config = dict(
    hidden_size=192,
    num_attention_heads=4,
    hidden_act='relu',
    norm_eps=1e-05,
    tie_word_embeddings=True,
    init='normal',
    init_std_down=0.022,
    lr_head=0.00664,
    batch_tokens=32768,
    max_seq_len=768,
)
Each number is 128 + 32 x the weight over its row's rms, rounded and kept within 0 to 255. Layers, rows and columns count from 0. The size above them is the row's rms in percent of the matrix's.

# layer 7 MLP down (transposed), 768x192, rms 0.245, rows 652-704, columns 64-127
size [ 98  99 112  96 107  94 106 102 105  84 103 103  98 111 101 116 101 118  79  90  96 114  95 102 101 112 100 103 114  83  86 106  80 103  87 104  90  92  97 108 111 118 106  88 111  96 103 126  93  92  99  86 109]
[[158 113 120 110  75 149 125 155 143 143 165  91 109 121 122  94 157 142 151 128 160 143 143  75 124 111 166 167  70  97 192 122 127 152 174 135 122  63  80 100 129 175 112  92 111 131 170 155  89 119 134 112 135 144 143 105 125 153 124 116 105 137 149 119]
 [146 139 106 167  77 119 131 173 117 161 103 140 120 170 105  62 153 117  83 141 110 137 177 168 162 171 127 135 150 123 106 126  98 166 152 128  91 100 114 123 114 126 147  83 110  87 181 104  94 147 157 132 162 125 118 135 157 100 134 183 170  67 115 102]
 [150  89 150  98  96 158 118  97 117 119  41 102 137 171 127 116 105 141 112  99 165 167  96 121 194 132 155 131 185 154 159 128  74  66 124 120 158 143 106 154 129  86  87 113 165 150 122 123 181 173 120 166 125 154 183 141 106 145 139 145 108 143  82 150]
 [143 135 203  66 173 167 155  97  88 113 158  60 110 101 140 144 129 162 119 118 133 153 161 115  77 123 123  84  71 141 167 117 111 154 138 131 137  96 161 108 149 142 179 165 114 162 123 168 137 161  99 157 126 152 104 135  54 155 169 108  74 118 119 120]
 [172  50 134 146 173 138 107 195 147 185  95 117 108 116  65 136 142 138 135 164  88  48 105 139  62 194 112 155 123 129 124 130 121  91  82 113 146 122 137 132 139 111 141 131 132 106 176 129 147 136 121 178 112  95 175 118 197 131 163 129 137 193  82 133]
 [197  96  95 148 172 124 101 187 168 156 107 119 122 161 212  98 104 159 147 134  85 133 140 135 158 102 147 105  66  39 138 143 146 147 134 102 121 125 100 167 155 145 164  98 138 133 125 142  96 124 109 104 134 109 111 144 138  92 125  80 101 162  94 116]
 [186  89 119 143 104 133 103 118 117 105 111 126 120 117 124 204 161 165 132 121 164 174 178 124  73 146  89 109 128  89 103 142 147 172 171 101 133 149  38  73 115 158 121 140 126 116 126  96  48 126 118 165 146 154 109 139 107 158  95  58 161 141 126 138]
 [127 159  58 119 119 110  72 151 129 116 125 135  93  82  74  83 110 137 147 160  76 122  93 179 133 169 147 127 118 144 126 119 170 129 131 148 139 148 122 104 130 141  60 126 126  89  98 114  88 197 159 161 170  89  64 113 104  98  76 127 119 162 157 111]
 [130 127 108 101  95 142  62 159  68 148 120 170 128 145 116 119 132  86 133 208  72 134 152  98  92 195 102  77 105 142 120 179 118 129 149 159 108 144 152 154 111 133  93 137 164 135 131 136 165 110 174 168 100  99 149  66 133 109 141 128 199 136 112 141]
 [ 48 131  92 150 132 146 139  90 167 139 145 177 169 100  86 138 144 150  94 144 131 212 122 149 169 130 134 122 127 138  92 144 175 147 144 167 179 136 101 152 168 110 120 129 121 114 122 103  91 158 116 137  71 120 102  84 102 131 193 127 174 112 123 162]
 [147 131  47 143 123 117 144 108 131 112 136 162 156  93 157 135 148  93 144 122  94  89 117 129 110 105 163 128 125 161 126 106 159  73 153  79 152 100 168 104 137 108 111  97  96 146 123 149 134 138 125  95 140 140 128 175 135 159 123 107 133 119 176 138]
 [198 111  88 109 123 160 120 142 137 171 135  87  61 115 103 133 116 145 125 105  78  86 135 121 103  61 142  51 150 108  95 134 120 156 164  83 103  91  89  80 193 174  84 155 182 142 175 148 143 124 164 136 109 113  61 106 142 120 125  67 103 148  92 159]
 [ 95 106 105 120 157 113 167 137  88 236 167 130 173  66 111 202 122 131 179 147 173 152 124 146  79  89 150 137 164 127 169 134 123 128 142  80 124 144 108 137 122 118 107 216 153 124 126 125 119 162  99 117 154  41  87 155  99  95 187 142 114 141 143 120]
 [ 89 142 146 116 165 186 163 149  82 124 157  54  83 153 137 198 137 131 103 121 132 120  91 107 110 182 122  77 113  91 115 114 159  91 139  90 101 104 105 166  89 164 112  66 139 176 169 105 125 129 140 134 129 181 154 108 117 217 117 109 152 157 136 141]
 [190 125 134 152 114  91 132 114 124 169  99 103  73 119 188 100 114 192 138  74 117 129 149  98 152 200 148 129  79 129 119 127 132 130 167 138 143 115  97  84 102  61  71 122 132 102 120  34  76 130 119 126  92  98  80 119 149 129 172 107  83 118 121 103]
 [116  93 187  92 139  99 173 114 102 174  51 123 152 134  91 159 128 101 103 123 147 126 182 101 100  85  25 159 113 130 129  87 153 167 104 132 145 175 149 150 174 167 150  96 123  97 137 110 174 134 163 139 174 123 107 124 144 129 106 149 134 131  88 138]
 [ 72 127 117 121 134 120 121 159 208 135  67  93  78 115 141 131  71 157 186 163 172  84 125 125 121 179 166 104  15 136 137 104 130  76 167 173 132  77 150 144  64  93 131 137 131 161 111 146 152 139 176 134 149 135 188 154  88 103 156 137 155  95 142  69]
 [160  98 118 135 131 118 155  90 153 165 124 108 152  68 137 158 157 166 129 108 137 132 141 106 146 115  62 112 157 159 109  81 104  67 117 147 145 111 120  59 128 100  90 128 152 143 105 191 152 132  68 132 154 106 106  46 118 146 128 129 133 149 187 127]
 [130 165  97  93 150 152  99 138 142 118 120 145 139 154 131  60 106 128 107 139 120 145  99 111 104 190 101 150 151 189 196 139  96 121  92  96 131 112 142 192 101 147  80 146  76 154  76  58  94 159 102 128 125 146 124 149 101 160 168 121 128  79  99  78]
 [147 198 120 152 166  95 129 128 157 134 170 146 154 111 206 163  59 149  73 102  82 123 159 102 111 101 173  95 107 121 114 158 165 104 115  94 118  80 196 123  94 157 176 181 173 136 115 147  91  79  93  72 165 112 148  74 150 114 149  91 151 115  74 105]
 [122 146 106 163 149 131 152 107 158 109 148 100 120  71  66  95 144 139 193 178  79  68 178 125 173 109  90 119 166 132 150 149 108  97 142  87 124 109 124 131 146 145 133 174  87 206 128 132 111  69 131 126  34 141 150 169 146 115 133 163 160 129 139 132]
 [147 126 141 142 152 120  76 105 115 136 167 144  62 188 148 132 118 125 140  93 167 101 146 140 111 113 131 165 116 140 107 120 101  92  65 127  54 147  98 105 102 121 132 152 122 117 115 150 116 120  94 171 157 111 122 169 111 118 157  66 108  75 171 135]
 [ 98 168 201 145 103 116 127 121  84 125 101  96 176 175  73 120 178 125  97 143 113 140 137  54 129 124 133 160 129 128 114 151 142 107 140 146  93 149 101 168 145 122 104 107 147 142 142 146  56  91 135 123 141 112 105 131 139 117 131 141 147 123 180 163]
 [116 105 114 139  83 140 135 142 157 139 122 153 183 171  82 134 148 143  94 189  95 213 126  88 101 134 115 167 150 188 120 129 105 177 150 150 104 117 117 179 123 114 102  32 168 143 128 134  84  97  81 131 119 127 101 137 147 124 128 142 144  88  99 107]
 [192  76 114 132 149 128 114 172  94 115 106 140 145 124 115 137 159  61 184 176 149 139 143  91 159 105 104 104 148 140 123 129 163 129  71 117 122 102 102 120  84 127 187  97 109 138  93 110 121 131 162 115 198 168  85 121 114 180 168 147 123 113 127  95]
 [137 130 187 118 153 122  98 162 164 120  71  73 196  78 105 142 122 154 148 125 150 144 125  88 160 140 106 136 117  88 136 175 130 103  96 153 114 143  93 150 108  98  89 131 132 114  76 106  80 126 118 130  74 161 114 148 153 106 137 134 140  99  59 145]
 [101 210 124  91  89 137  97 139 134 159 178  86 146 157 123 115 124  83 133 127 160 144 148  90 113  81 126  90 156 105 177 136 146  88 113 112  97 149 152 163  82 100 129 157 173 150 127 160  99 139 170 130 122 156 133 124 170 177  93 136 135  95 143  93]
 [148 180 117 112 125 137  93 154  84 108 168 144 110 127 106  71 132 127 140 127 197 155  54  70 198 155 121 143 155 152 175 148 152  83 101 204 189 149 136 112 128 128 151 105 164  87 156  95 118 142 218 165  58 171 130 150 148 163 136  94 126 137 150  84]
 [102 140 139 120 145 101  95 164 204 135 104 119 125 160  67 158 120  86 100 102 131 142 128 104  88 134 183 138 140  85  97 105 109 138 118 115 145 159 115  72  88 159 123 121  85 215  87 105 119  87 134 128  91 166  83 131 127 101  70 160 122  89 109 107]
 [154 127 150 122 116 179 108  99 126 118  98 155  94 161 121 152 175 160 163 157  79 122 138  82 130 138  86  75 125 116 191 128  78 137   8  84 101 154 111 138 111 141 116 168 200  79 153 167 102 122 137 173 129 157  93 118  98 175 118  96 146 153 109 132]
 [160 143  92  92 115 125 126 117  96 107  97 170 117  99 157 156 118  95 131 157 110 163 110 127 111 109 167  89 115 128  84 137 184 151 154 125 206 132  99  43  42 152  73 120  72 154 140  91  84 137 158 147 108 104 164 177 184 100  49 140 146 115 144 125]
 [144 123 194 113 125 105 182  67  88 104 146  73 145 191 161 160 142 108 141 162  74  99 151 127 146  98 150  93 165 124 121 152 150 165 111 140 160  90 116 144 122 160  98 170 171  79 108 154 140 210  81 137  70 114 146  78 105 102 157 133  90 168 131 109]
 [120 105 133 121 129 173 176 135 125  99 177 207 121  79  78  73 157 143 109 141 147 173 138  72 157  86 114  92 149 162 103 122 100  76 143 179 164 204 148 118 127 145 145 151 128 134 133 175  95 110 138 178 144 125 186  86 140 146  82 103 106 139 145  96]
 [132 150 123 122 138 115 149 218 100 151  85  95 184 140 150 157 112 160 109 136 152 157  83 131  88 102 101 125  76 194 170 122 156 114 165  94  60 100 133 138 191 158  67 105 149  78 149  66  89 166 122  97 145  57 168 135 106  72 163 125 121 155 211 174]
 [144 123 156  80 121 160 150 201 154  81 136 123 107 136 192 105 136 157 103 147  90 110 173 127 121 132 119 181 121 114  72 118 156 152 122 169 175 153 154  85 107 128 144 126 116  84 175  37 139 130 138  93 142 111 181  95 104 147 100 192 161 147 183 122]
 [112 162 126  99 129 215 120 155 172 105 144 109 146 107  97 140 141 163 123 110 195  65 122 171 135 162 155 134 107 122 143 133 153 171  73 137 176 109 154 133 155 123 120 182 172 124 131 116  71 148 160 124  66 114  94 141 180 142 120 121 136  98 131 118]
 [139 146 158 140  95 141 175 133 133 170 122 113 142  96  70  83 113 128  68 122 145 141 103 173 132 121 165 163 198 150 142 154 142 117 138 200 104 103 138 156 128 138 103 121 106 175 148 104 175 133 130 108 114 121  36 129 176 152  98  93 141 130 156 121]
 [ 73 142 128 146 152 135 117 105 114 164 128 123 114 103  36 131 131  80 113 109 150 141  73  73  48 167 144 112 133 120 126  86 111 125 158 121 148 121 112  67 129 130 119  68 171 166 129  70 116  74 134  69 122 106 138 203 103 142  70 128 122 172 145  97]
 [132  82 170 122 119 141 174 133  80 109 131 128 125 121 158 143 209 137 152 101 134 136 133 111  53 127 106 127 125 177 157 108 131 109 155 115 121 125  51 123 176 120 109 107  82 113  99  57 149 131 135  86 128 169 169 166 139 119 123 161  93 134 111 124]
 [105 141  93 140 155  73 124 169 203 132 128  72 151 137 147 139 141 179 137 126  84 161 159 107 153 118 111  76 114 121 135 151  84 182 146 156 143 187 161 172 170 176 189 124 126  78 123  51  83 120 153  81  96 128 115 144 116 106 142 143 142 161 125 128]
 [160 149 148 139 121 176 168 102 142 127 102  30 151 158 123 146 129 168 192 110 142  88 106 146 135 133 114 112 117  76 138 169  86 134 167 124 106 153 120 161 152 216 153 105 147 152 192 131 103 108 195 127  84 123 113 164  74 117 148 116 150 110 103 112]
 [100 148  84 132  90 120 102 188 119 148 126 177 142 165 112 108  76 108 117 120 134  81  88 152 119 162 178 100 149 112 124 161 123 144 124 117 133 135 164 118 149  90  90 122  25 176 113 114 114 117 149  94 136 113 116 108 109 116  59 166 126 119 172 151]
 [135 105 164  98 161 185 109  88 148 186 124 173 169 119  97 100 193 123  86 124 123  93 124  72 172 127  81 121 206 101 106 169  87 153 164 121 108 117 120 131 163  87 177 131 113 154 119 101 187  79 134 184 150 150 141 136 193 195 143 125 148 127  59 106]
 [170  84 109 168 189 159  64 134  61 151 136  90 161 143  69  60 162 130 103 136  45 152 114 108  87 173 165 148 118 161 125 153 110 114 131 101  82 141 152  90 104 117 184 114 168  98 174  82 105 104 131 121 146 155 120 118 118 123 105 171 180 117 159 161]
 [134 131 131 108 146  88 202 133  63  98 135 146 134 108 134 113 136 123 135 128 130  96 110  76  82 128 100  82  81 142 118 125 116  83 139 140  99 106 125 119 136 102  85  98 148 118 183 164 140 123 143 101  92 131 113 118 113  63  94  83  97 157  95  88]
 [123 107 108 126 142  92 138 160 104 137 151 148 166 142 133  98 131 131 128 132 154 114 110 108  74  90 135 167 137 122 181  93 156 110 176 127 138 110  90  76 133 115  92 145  93 138 155 114 139 198  91 111 138 133 101 121 145  85 189 117 140 136 112  76]
 [115 168 126 129 133 129 102 125 169 163 136 165 132 101 186 188 145 110 105  88 136 131  99 131 108 152  61 114 126 131 150 163 108 162 125 112 101  23 134 133  64 126 138 160 127 138 145 135 140 113 116  71  85  82 134  84 136 173 114 123 140 194 169 112]
 [131 150  76 123 159  71 127 153  89  90 115  68 125  46 120 194 109 152 121 131 122 131 162 128 109 213 153 122 131 121 125 131 107 120 138 153 147 134 197  95 124 138 167 100 111 135 123 163 128  91 144 151 127 132 102 162 145 193 156 132 138 179 144 148]
 [150 182  90 125 115  56  94 117 101 120 172 129 171 128 117 104 139 115  78 123 120 203  95 123 111  74 116 129  64  87 157 124 110 127 115 182 132 146  82 105  81 127 131 136  94 139 135  38  59  75 116  86 125  96  99 194 129 128 130 126 141 160 144 123]
 [151  36  81 129  96 148 136 150  99  98 118 129 127 149 221 115 141  91  98 144 135 131 187 117 123 106 132 139 155  79 128 214 103 174 152 189  98 122 179 199 150 107 105 134 155 122 161 132 153  74  97  38 155 112 145 115 112 103 147 149  98  71 145 125]
 [100 133 153 166 120 134 151  66 141 109  94 120 131 125 105 131  75 124 101 161 136 150  78 162 131 142  88 142 130 191 163 120 155 150 130 106 155 123  72 105 178 123 146  86 117 150  91 131  63 140 141 157  57 163 127 113 131 154 130 132 108 137 144 148]
 [112 154 112 119 110  79  97  64 113 193 148 101 123 129 111 193 162 149 109 199 152 108 143 151 149 136 156 136 116 141 172 158 130 106 180 144 117 140 144 121  86 131 190 171 111 152   8 122 130 132  83 112  99 120  61 110 145 148  60 154 116 101 117 167]
 [131  99 133 119 122 161 164 151 101  62 106 102 117 137 135 147 156 136  87 111 146 151  61  40  79  72 198  93 160 128 118 117 159 174  62 165 130  85 155 161 142  79 144 142 127  97 162 178 107  81 106 152 130 137 169 149 163  82 142 113  86  76 145 101]]
# layer 7 MLP up, 768x192, rms 0.256, rows 653-704, columns 64-127
size [ 97 119  96 106 101 105  95 100  80 101  96 104 101  98 118 101 116  94 105  93 111 101 101  97 105 102  97 113  89  88  91  81  97  91 108  88  93 104 105 104 105 103 100 104  99 100 129  97 103 106  84 112]
[[150 111 122 139 122 134  86 130 143 120 148 126  82  97 147  69 168 127 116 145 139 110 138  99 186 125 146 140 121 140 127  92 158 116 104 128 133 166 156 162 148 150 116 177  95 132  64 120 196 183 192 116  92 117 147 130  95 181 121 140 138 144 103  97]
 [141 116 179 108 141  98 173 122 155 107  78 156 105 120 115 120 101 132 147  74 130  93  88 136  81 121 182 185 142  97  92  93 105 143 122 128 138  83 137 108 133 146 140 124 130  80 168 134 136 135 107 117 202 139 131 117 159 154 115  53 104  50 120 116]
 [102 100 107 160  90 146 133  90 146  62 113  90 167  86 118  61 105 126 129 137 142 140  58 163 172 153 155 125 123 159 136 171  96  88 159 165 165 147 148 151  78 142 132 116 114 163 141 122 142 124 157 124 171 111 141 143 100 148 127 118 109 132  92  51]
 [144 113 151 100 126 124 134 151 136 135 109 101 116 153  95 151 193  95 149 163 154 145 120 152 110 109 197 112 116 108 122  94 144 141 161  71 106 110 158 100 119 153 213 170 135 148 108 159 171 149 108 166  84 135 119 115 108  86 152  97 161 122 125  86]
 [ 75 185 111  92 138  97 163 166 169 184 174 152  88 124  97 168 120 155 152 110 151 150 119 124 108 133  94 173 148 189 156 183 162  77 152 100 134 149 123 165 145  74  95 133 134 178 142 102  94 143 140 135 108 151  80  94 118 136 147 138  97 158 160 136]
 [200 125  96 164 156 122 144 103 126  92 156 143 172 106 143 175 128 111 134 145 173 142 156 115 141 142 113 110 153 117 131 172 117  71  98 103 151 160 114 169 132 119 188 103 145  94  93 124 161 142 132  68 148 172 174 128  97 136 157  79 150 111  78 170]
 [145 121 123 110 105 138 150  97  97 175 172 153 168 124 121 149 152 137 143 138  98 115  70 173  79  23 120  70 152 140 137 153  81 158  73 133 119 117 152 162 179  96 159 102 120 114 141 133 115 154 162 160 186 137 120 113 149  66 116  90 114 118  76 162]
 [ 91 174 138 164  98 142 161 115 167  95 123 151 187 143 178 158 189  64  74 107 170 142 118 159  99 133 153  88 125 103 150  93 117  78 150 135 143 117 191  96 129  82 192 114 148 155 121 188 126 159 146  97 123 127 130 161 104 121 142 108  99 117  91  50]
 [146 127  88 180 136 117 139 113 123 135 164  84 125 179 124 200 125 179  50 110 136 136 157 187 124 156 112 128 100 130  94 120  94 147 123 148 172 177 151  73 140  83  97  62 136 109 172 148 114 128 123 139 114 169 136 168 149 132  87 114 197 154 120 130]
 [116 113 120 117 137 128  62 107 119  78 115 112 152 146  83 101  85 106  47 147 142 111 143 121 146  80 118 120  82 141 115 146 106 107 156 131 163  95 118 100 104  97 210  84 157 173 129 133 145 132 154 116 140 119 167  84 191 103 167 151 131 149 114  84]
 [ 88 129 153 181 108 136 157 142 159  89 175 104  90  75 124 174  74 138  98  84 114 144 107 165 154 157 103 139 126 163 101 125 161 147 134 119 184 129 108 115 180 134 120 142 159  78  86 150 197  75 156 156 144 134 140 114 185 136 102 140  77 117 146 129]
 [173 125 114 158 135 100 123 135  94  53 152  99 101  93 167  69 170 139 143 101  70 121 109  96 199  60 137 103 110 138  41 158 151 130  89 162 121  89 173 143 137 111 130 112  60 118 162 110  57 125 161 100 118 117 123 133 136  89 119 114  97 162 151 128]
 [121 170 133 136 114 104 153 125 103 117 161 112  98  95 127 135 120 127  88 217 115 151 147 117 103 152 169  88 130 104 143 188 139 124  93 100 220 115 106 103 114 147 123 118  96 126  94 143 147 113 159 150  63 202  59  89 131 137 142  55 119  86 156 161]
 [192 129 160 129 130 116  86 106 131 157 112  97 132 118 136  76  11 139 149  95 155  86 143 157 105 138 188 183  95 107 174 157 129 103 136 113 130 151 109 115 163 158 118 138  75 117  88 124 167 137 166 140 140  45 153 104 139 139 131  61 157  98 161 145]
 [127 131 160 139 156 162 121  92 132  98  79  70 118 109 107  61 133 190 163 162 177 115 114 100 101 153  98 118 152 147 164 126 156 115 165 130 128 134  88  89 143 187 129  87 146 146 214 170 105 142  97 152 148 128 151 144  72 119 158 156 163 173 111 155]
 [106 152  85  47 105  89 140 111 148 131 140 124 139 115 148  70 138 142 129 118  62 137 142  96 108 113  75 102 107  80  81 142 124 153  84  96  93 144 111 112 181 138 152 111 162  50 158  98 149 172 103  75 159 126  69 114 144 145 102 155 131 122 172 179]
 [132  97 157 160 151 124 164  82 146 147 106  72 117 128 121 189 127 133 110 108 142 121 124 119  97 108 176 147 162 145  89 144 123 132 122 113 198 133 131 120 143 115 147 136 119 178 115 104 141 161  82  91 149 149  92  88  82  75 137 131 113  97 130 120]
 [141  87 102 126 182  49 167 115 109 110 146 111 123 155  59 161 206 176 179 134  91 108 135 133 169 113 142  90 129  91 110 128 140  58 155 101  76 116  86 110  87 161 144 145 107 115 121  88 100 134 149 119 117 200 200 137 174  91 114 125 127 180 162 155]
 [ 48 110 121  62 174 141 127 109 119  92 129 119 132 125 106 112 136 142 186 112 164  93 134 116  96 160 117 152 165 158  92 118  87 139 209  76 136 178  90  85 119 102 114 134 105 145 132  93 131 119 153 116 103 158 137 193 196  99 107 121 151 131 162 116]
 [160 172 147 141 108 121 128 100 111 137 154 118 130  86 123 152 109 133  95  62 168 128  76 121 181  76 179 125  68 108 134 127 161 129 118 132 188 107 124 158 147  59  81 168  76 184  96 107 129 173 146 121 167 148 109  82 105 182 170 118 133 120 100 139]
 [119 135 100 116 144 120 155 171 202 128  69 161 131 117 129 130 150 146  76 105 108  77  85 126 139 100 132 140  84 155 172  42  73 110  76 130 153 170 128  85 106 167 136  52 101  78  89  89 184 156 145 133 104 211  96 226  81 147 147 122 131 193 129 145]
 [148 129 121  89 135 139 135  99 148 148 168 115  76 117 137 128  88 175 107 146 162 120 189 162 141 125 154 134 160 140 145 117 121 123 119 127 141 170 127 169 159 167 100 134 128  77 145  68 162 118 197  90 174 167 151 123 132 171 128 107 116 135 115 149]
 [148 180  85  89 127 136 193 154 159 133 145 103 151 149 141 161 112  82 122 220 127 171  85 178 141  90 147 114 169 142 118  70 128 124 151 149 151 182 176  91 136 147 152 137 100 138 172  99 108  89  66 142 103 104 132 117 103 138  84 108 142 112 147 136]
 [ 71 115  99 131 197 148  88 143 165 137 109 118 129 119 109 161 137  97 138  98 155 121 147 129 107 111 132 114 101 130 127 126 136  66 116  83  78  98  63 132 141 181 127 116 150  83 141  72  96 158 162 150 172 131 164 169 186 104 100 144 140 116  99  62]
 [110  97 141 131  84 156 126  99 155 139  81  91  68 107 142 102 123  90  52 138  94  64 184 205 113 101 217 145 128 154 163 160 127 103 127 141 168 116 133 120 143  73 122 160 186 161 142 130 158 116 135 122 125  76 112 113  98 141  97 121 144 144 139 102]
 [ 99 161 181 177 105 107 120  69 126 115 123 160 134 134 117 118 131 149  92 132 142 125  72 198  91  94 130 139  94 122 131 108 110  87 125 120  70  98  99  56 117  81 177 143 106  81  61  80 117  69  92 116 144  93 128 121 134 156 107 129 159 148 169 140]
 [109 206  84 122 161 157  99 136 123 103 154 101  68 125 123 145  73 124 124 120  88 160 162 120 129 123 141  79 121 160 111 154 119 158 120 142 149 156 124 143 163 114 154  83 115 105 133  96 145 153  74 142 136 187 123 140 170 151  52 170 105 157 122 127]
 [148 101 123 151 133 122  26 135 137 117 123 114 101 163 134 134 133 128 175 136  80 121 121 101 155 136 133 123  87 142 163  88 111 136 135 130 201 208 121 145 115 127 125 121 140 104 117 116 135 155 145 105 135 129 136 113 137 129 137 143 103 160 110 146]
 [127 167  97 136  97 101  92 118 123 135 108 120  68  86 197 106 116  95  70  56 148  84 122 134 131 153 103 162 125 156  60 110 123 126 160 134 107 156 155 113 130 147 124  99  92 136 102  89  88 203  93 161  98 125 139 110 130  71 169 101  80  97 149  94]
 [130  60 156 175 139  42 118 168  79 117 147 159 105 146 160  91 139 114 147 171 132 135 131 154 166 109 103 100  76 166 139  98 142  85  99  69 138 148 152 164  79 101 129 155 105 100  95 142  95 119 139  98 127 189 102 160  46 130  69 168 143 125 110  80]
 [165 138 141 148 143  99 166  96  98 121 144  83 182  77 146 186  68 117  58 130 134 131 111 129  85 114 119  94 100 114 118 140 143 114 134 136 155 190 153 123 141 165 100 137 141 108 141 139 138  76 171 101  62 185 179  98 187 171 162 130  80 129  94  82]
 [137  49 112 106 156 128 211 138 103 114 124  90 142 176 126 154 104  95 113 127 143  74 168 153 122 127 103 119  74 119 161 140  70 142 141 134 162 145 162 138  81 168 146  91 142 136 144 152 137 135  84 140  88 111 149  55 126 143 152 134  88 122 124 142]
 [100 131 151  99 167 124 151 116 198 133 154 154  88 122 150 154 112 103 178 127 124 160 180 114 198 226  87 124 130  82  91  77  49 109 113  95 115 126 139 198  85 113 142 155 127 110 155 177 144 114 174  99  96 120 150 172 148  76 150 156 189  98  85 134]
 [ 89 133  60 141 117 133 191  94 174 130 116  92 163  99 131 191 138 130 121  89 141 113 106 165 134 152 123  97 142  98 116 123  96 114 180 111 125 123 195 146 172 146 134 154 104 142  81 206 121 131 127 142 131 124 110  95 121 169 106  94 185 126  85  80]
 [156 140  96 110 112 129 121  65 149 102 146 117 157  89 112  89 157 142 122 106 141  95  77 129 143 149 141  57 144  93  85  91 101 121 137 153 164 128 117  54 152 133 134 164 138 112  71 123 170  80 148  92 136 154 137 101 109 120 132 112 178 131 123 146]
 [106 131  90  98 208 132 145 144 140  85 213 205 148  96  56 168 125 115 104 101 124 106  84 177 165 155 115 155  93  92 162  83 158 125 122  96 124 133 139 125 115 117 109 112  45 129 121 155  96 120  95 178 147  92 123 115 115 114 135 142 109 114 176 102]
 [141  92 166  98 119 164 145 114 127 182  95 135 124 199 145 142  90 123 153 121  75 133 132 139 158 131  88  99 168 127 154 102  98  58 142 194 149 137 140 108 151 113 151 141 121 150 100 144  88 146 111 142 126  86 114  74 125 231  93 143 144 132  68 133]
 [130 130 138 108  58  87 162  46 156 126  24 114  73 145 146 148 160 108 145 130 150 110 131 131  97  81 100 149 119 138 187 110 152 154 186 113 187 130 127 161 183  82 162 140 128 100 149 161 105 121 102 116 100 175 124 109  67 142 119  96 112 105 126 150]
 [146 124 191  93 135 122 116 142 179 139 111 109 173  93 109 117 148 187 168 150 181 110 169 156  45 139 113 109 114 127 119  75 169 153  90 178 126 158 200 116 182  83 166 163 207 149 127 168 119 144 128 155 117  92 158 135 139 155  97 137 123 173 142 104]
 [147 112 127 171  92 179 117 199 100 104 133 110 120  82  97 149 170 117  85 154  92 150 153 168 130 124  96  90  43 122  97 111 174 113  83  93 196 123 143 157  99 137 183 183 114 148 123 184 118 155  71  83 142 144 118 116 173 110  91 119  99 107 101 134]
 [148 139  95 105 104 173 153 124  76 176  75 113 194 136 111 126 104 141 134 152  93 123 124 143 100 105 109 147 115 145 213 110 133 103 115 107 135 132 144 151 123 130 110 118 197 106 106  69 108 146 152 137 124 118  98  98 169 207 157 150  75 123 165 125]
 [ 88 115 158 193 120 116 114 187 106 116 195 117 119 111 131 142 124 124 182  61 126 120 105 100 134 163 145 150 132 165  96  92 142 144 123 150 117 178 146  75 121 204 111  99  94 102  94  81 120 172 138 122  83 197 116 157 105 132 176 104 140 107  58 146]
 [109 110 197 101 190  76 107 116 130  85  71  96 138 149  80  80  94 155 117 178 107  87 104  77 117  78 155 121  97 184 139  89 108 152 145 126  79 184  62 122 128 154 118 116 151 151 148 160 143 139  94 134 123 133 140 190 142 105 184 137  96 143 112 100]
 [ 93 185 124  90 174 112 148  84 107 133 135 112 116 100 144 109 153  93 154  76 118  71 151  98 150 119 107 121 101 130 106 128 120 133 114  49 119  98 128 148 139 185 122 153 173 142  91  66 176 146 134 139 105 176 136 153 103 170 142 111 188 129 148  87]
 [127 189 126  88 121 139 167 103 160 127 183 133 133  66 111 158 157  76 145  92 105 146 142 147  88 173 174  86  86 129 116 143 182 151 121 156  78 139 183 151 109  96 125 126 135 124 102 141 138  87 174 168  63 131 190 129 176 163  75 134 132  93 137 103]
 [134 136 130 128 167 126 119 128 174 141  99 136 103 166  96 103 111 101 150 106 125  89 145 166 188  77 131 111 130 136  75 107  67  67  91  56  98 121 145 100 202  86 119 141 178 103 109 115 167 140 129 100 178  65 149 138 116 188 115  97 181 137  51 140]
 [ 64 159 163 142 132 142 113 126  35 177 183 126 132  95 122 165 126 124 155 111 133  83 102 119 125 124  67 141 125 127 113 142 149 121 137 132  63 104 122 123 105  70 210  47 152  85 163 108 125  89 163 170 109 147 108 138 160 194 175  97 156  93 115 119]
 [185 177 163 148 128 105 119 107 114 164 155  46 126 104 127 120  77  81 147  82 138  64  81 139 142  80 147 110 158  76 103 165 127 131 115 155 149 126 140 109 147 114 139  87 149 155 154 138 119 133  59 143 108 188 117  96 139 217 137 158 150 152 103 101]
 [134 101 187 104 191  83 141 119 127 120  70 146 126  46 100 103 175  93  95  88 143 135 133 124 117 118 141 158 124 108 126 144 126 157 141 124  99  89 174 124 118 108 171 150 106 143 153 170 189 137 155 136 140 172  56 123 124 154 136 152 110  89 169  85]
 [115 144 165 129 105 103  94  72  97 122 199 102  89 153 131 126 112 170  55 150 135  89 110 133 109 168  76 118 118 126  99 161 122 143 128 189  92 157 131 140  80 112  92 102  80  96 136 146 105 125 157 110  89 178 144  98 121 140 142 153 154 163 129 164]
 [ 69 178 140  92 131 162  85 135 215 132  84 146  89 142 107 122  80 136 180 130 104 116 146 128 103 126 156 140  96 125 112  80 162 130 156 132 152 167 113 152  96 155  98 134 151 104 123 135 132  87 155 120 134 114 128 132  31 176 165 125 144 104  79  85]
 [158 188 168 117 183 146  84 165 103 122 126  93  85 177 120  75 128 135 113 119 141 128  91 107 173 136  78  99 109  90 116 177  64 141  95 123 111  52 128 174  80 134  96 105 128 124  95 126 107 172 172 165 154 112 128 117 136 147 232  96 126 167 110 147]]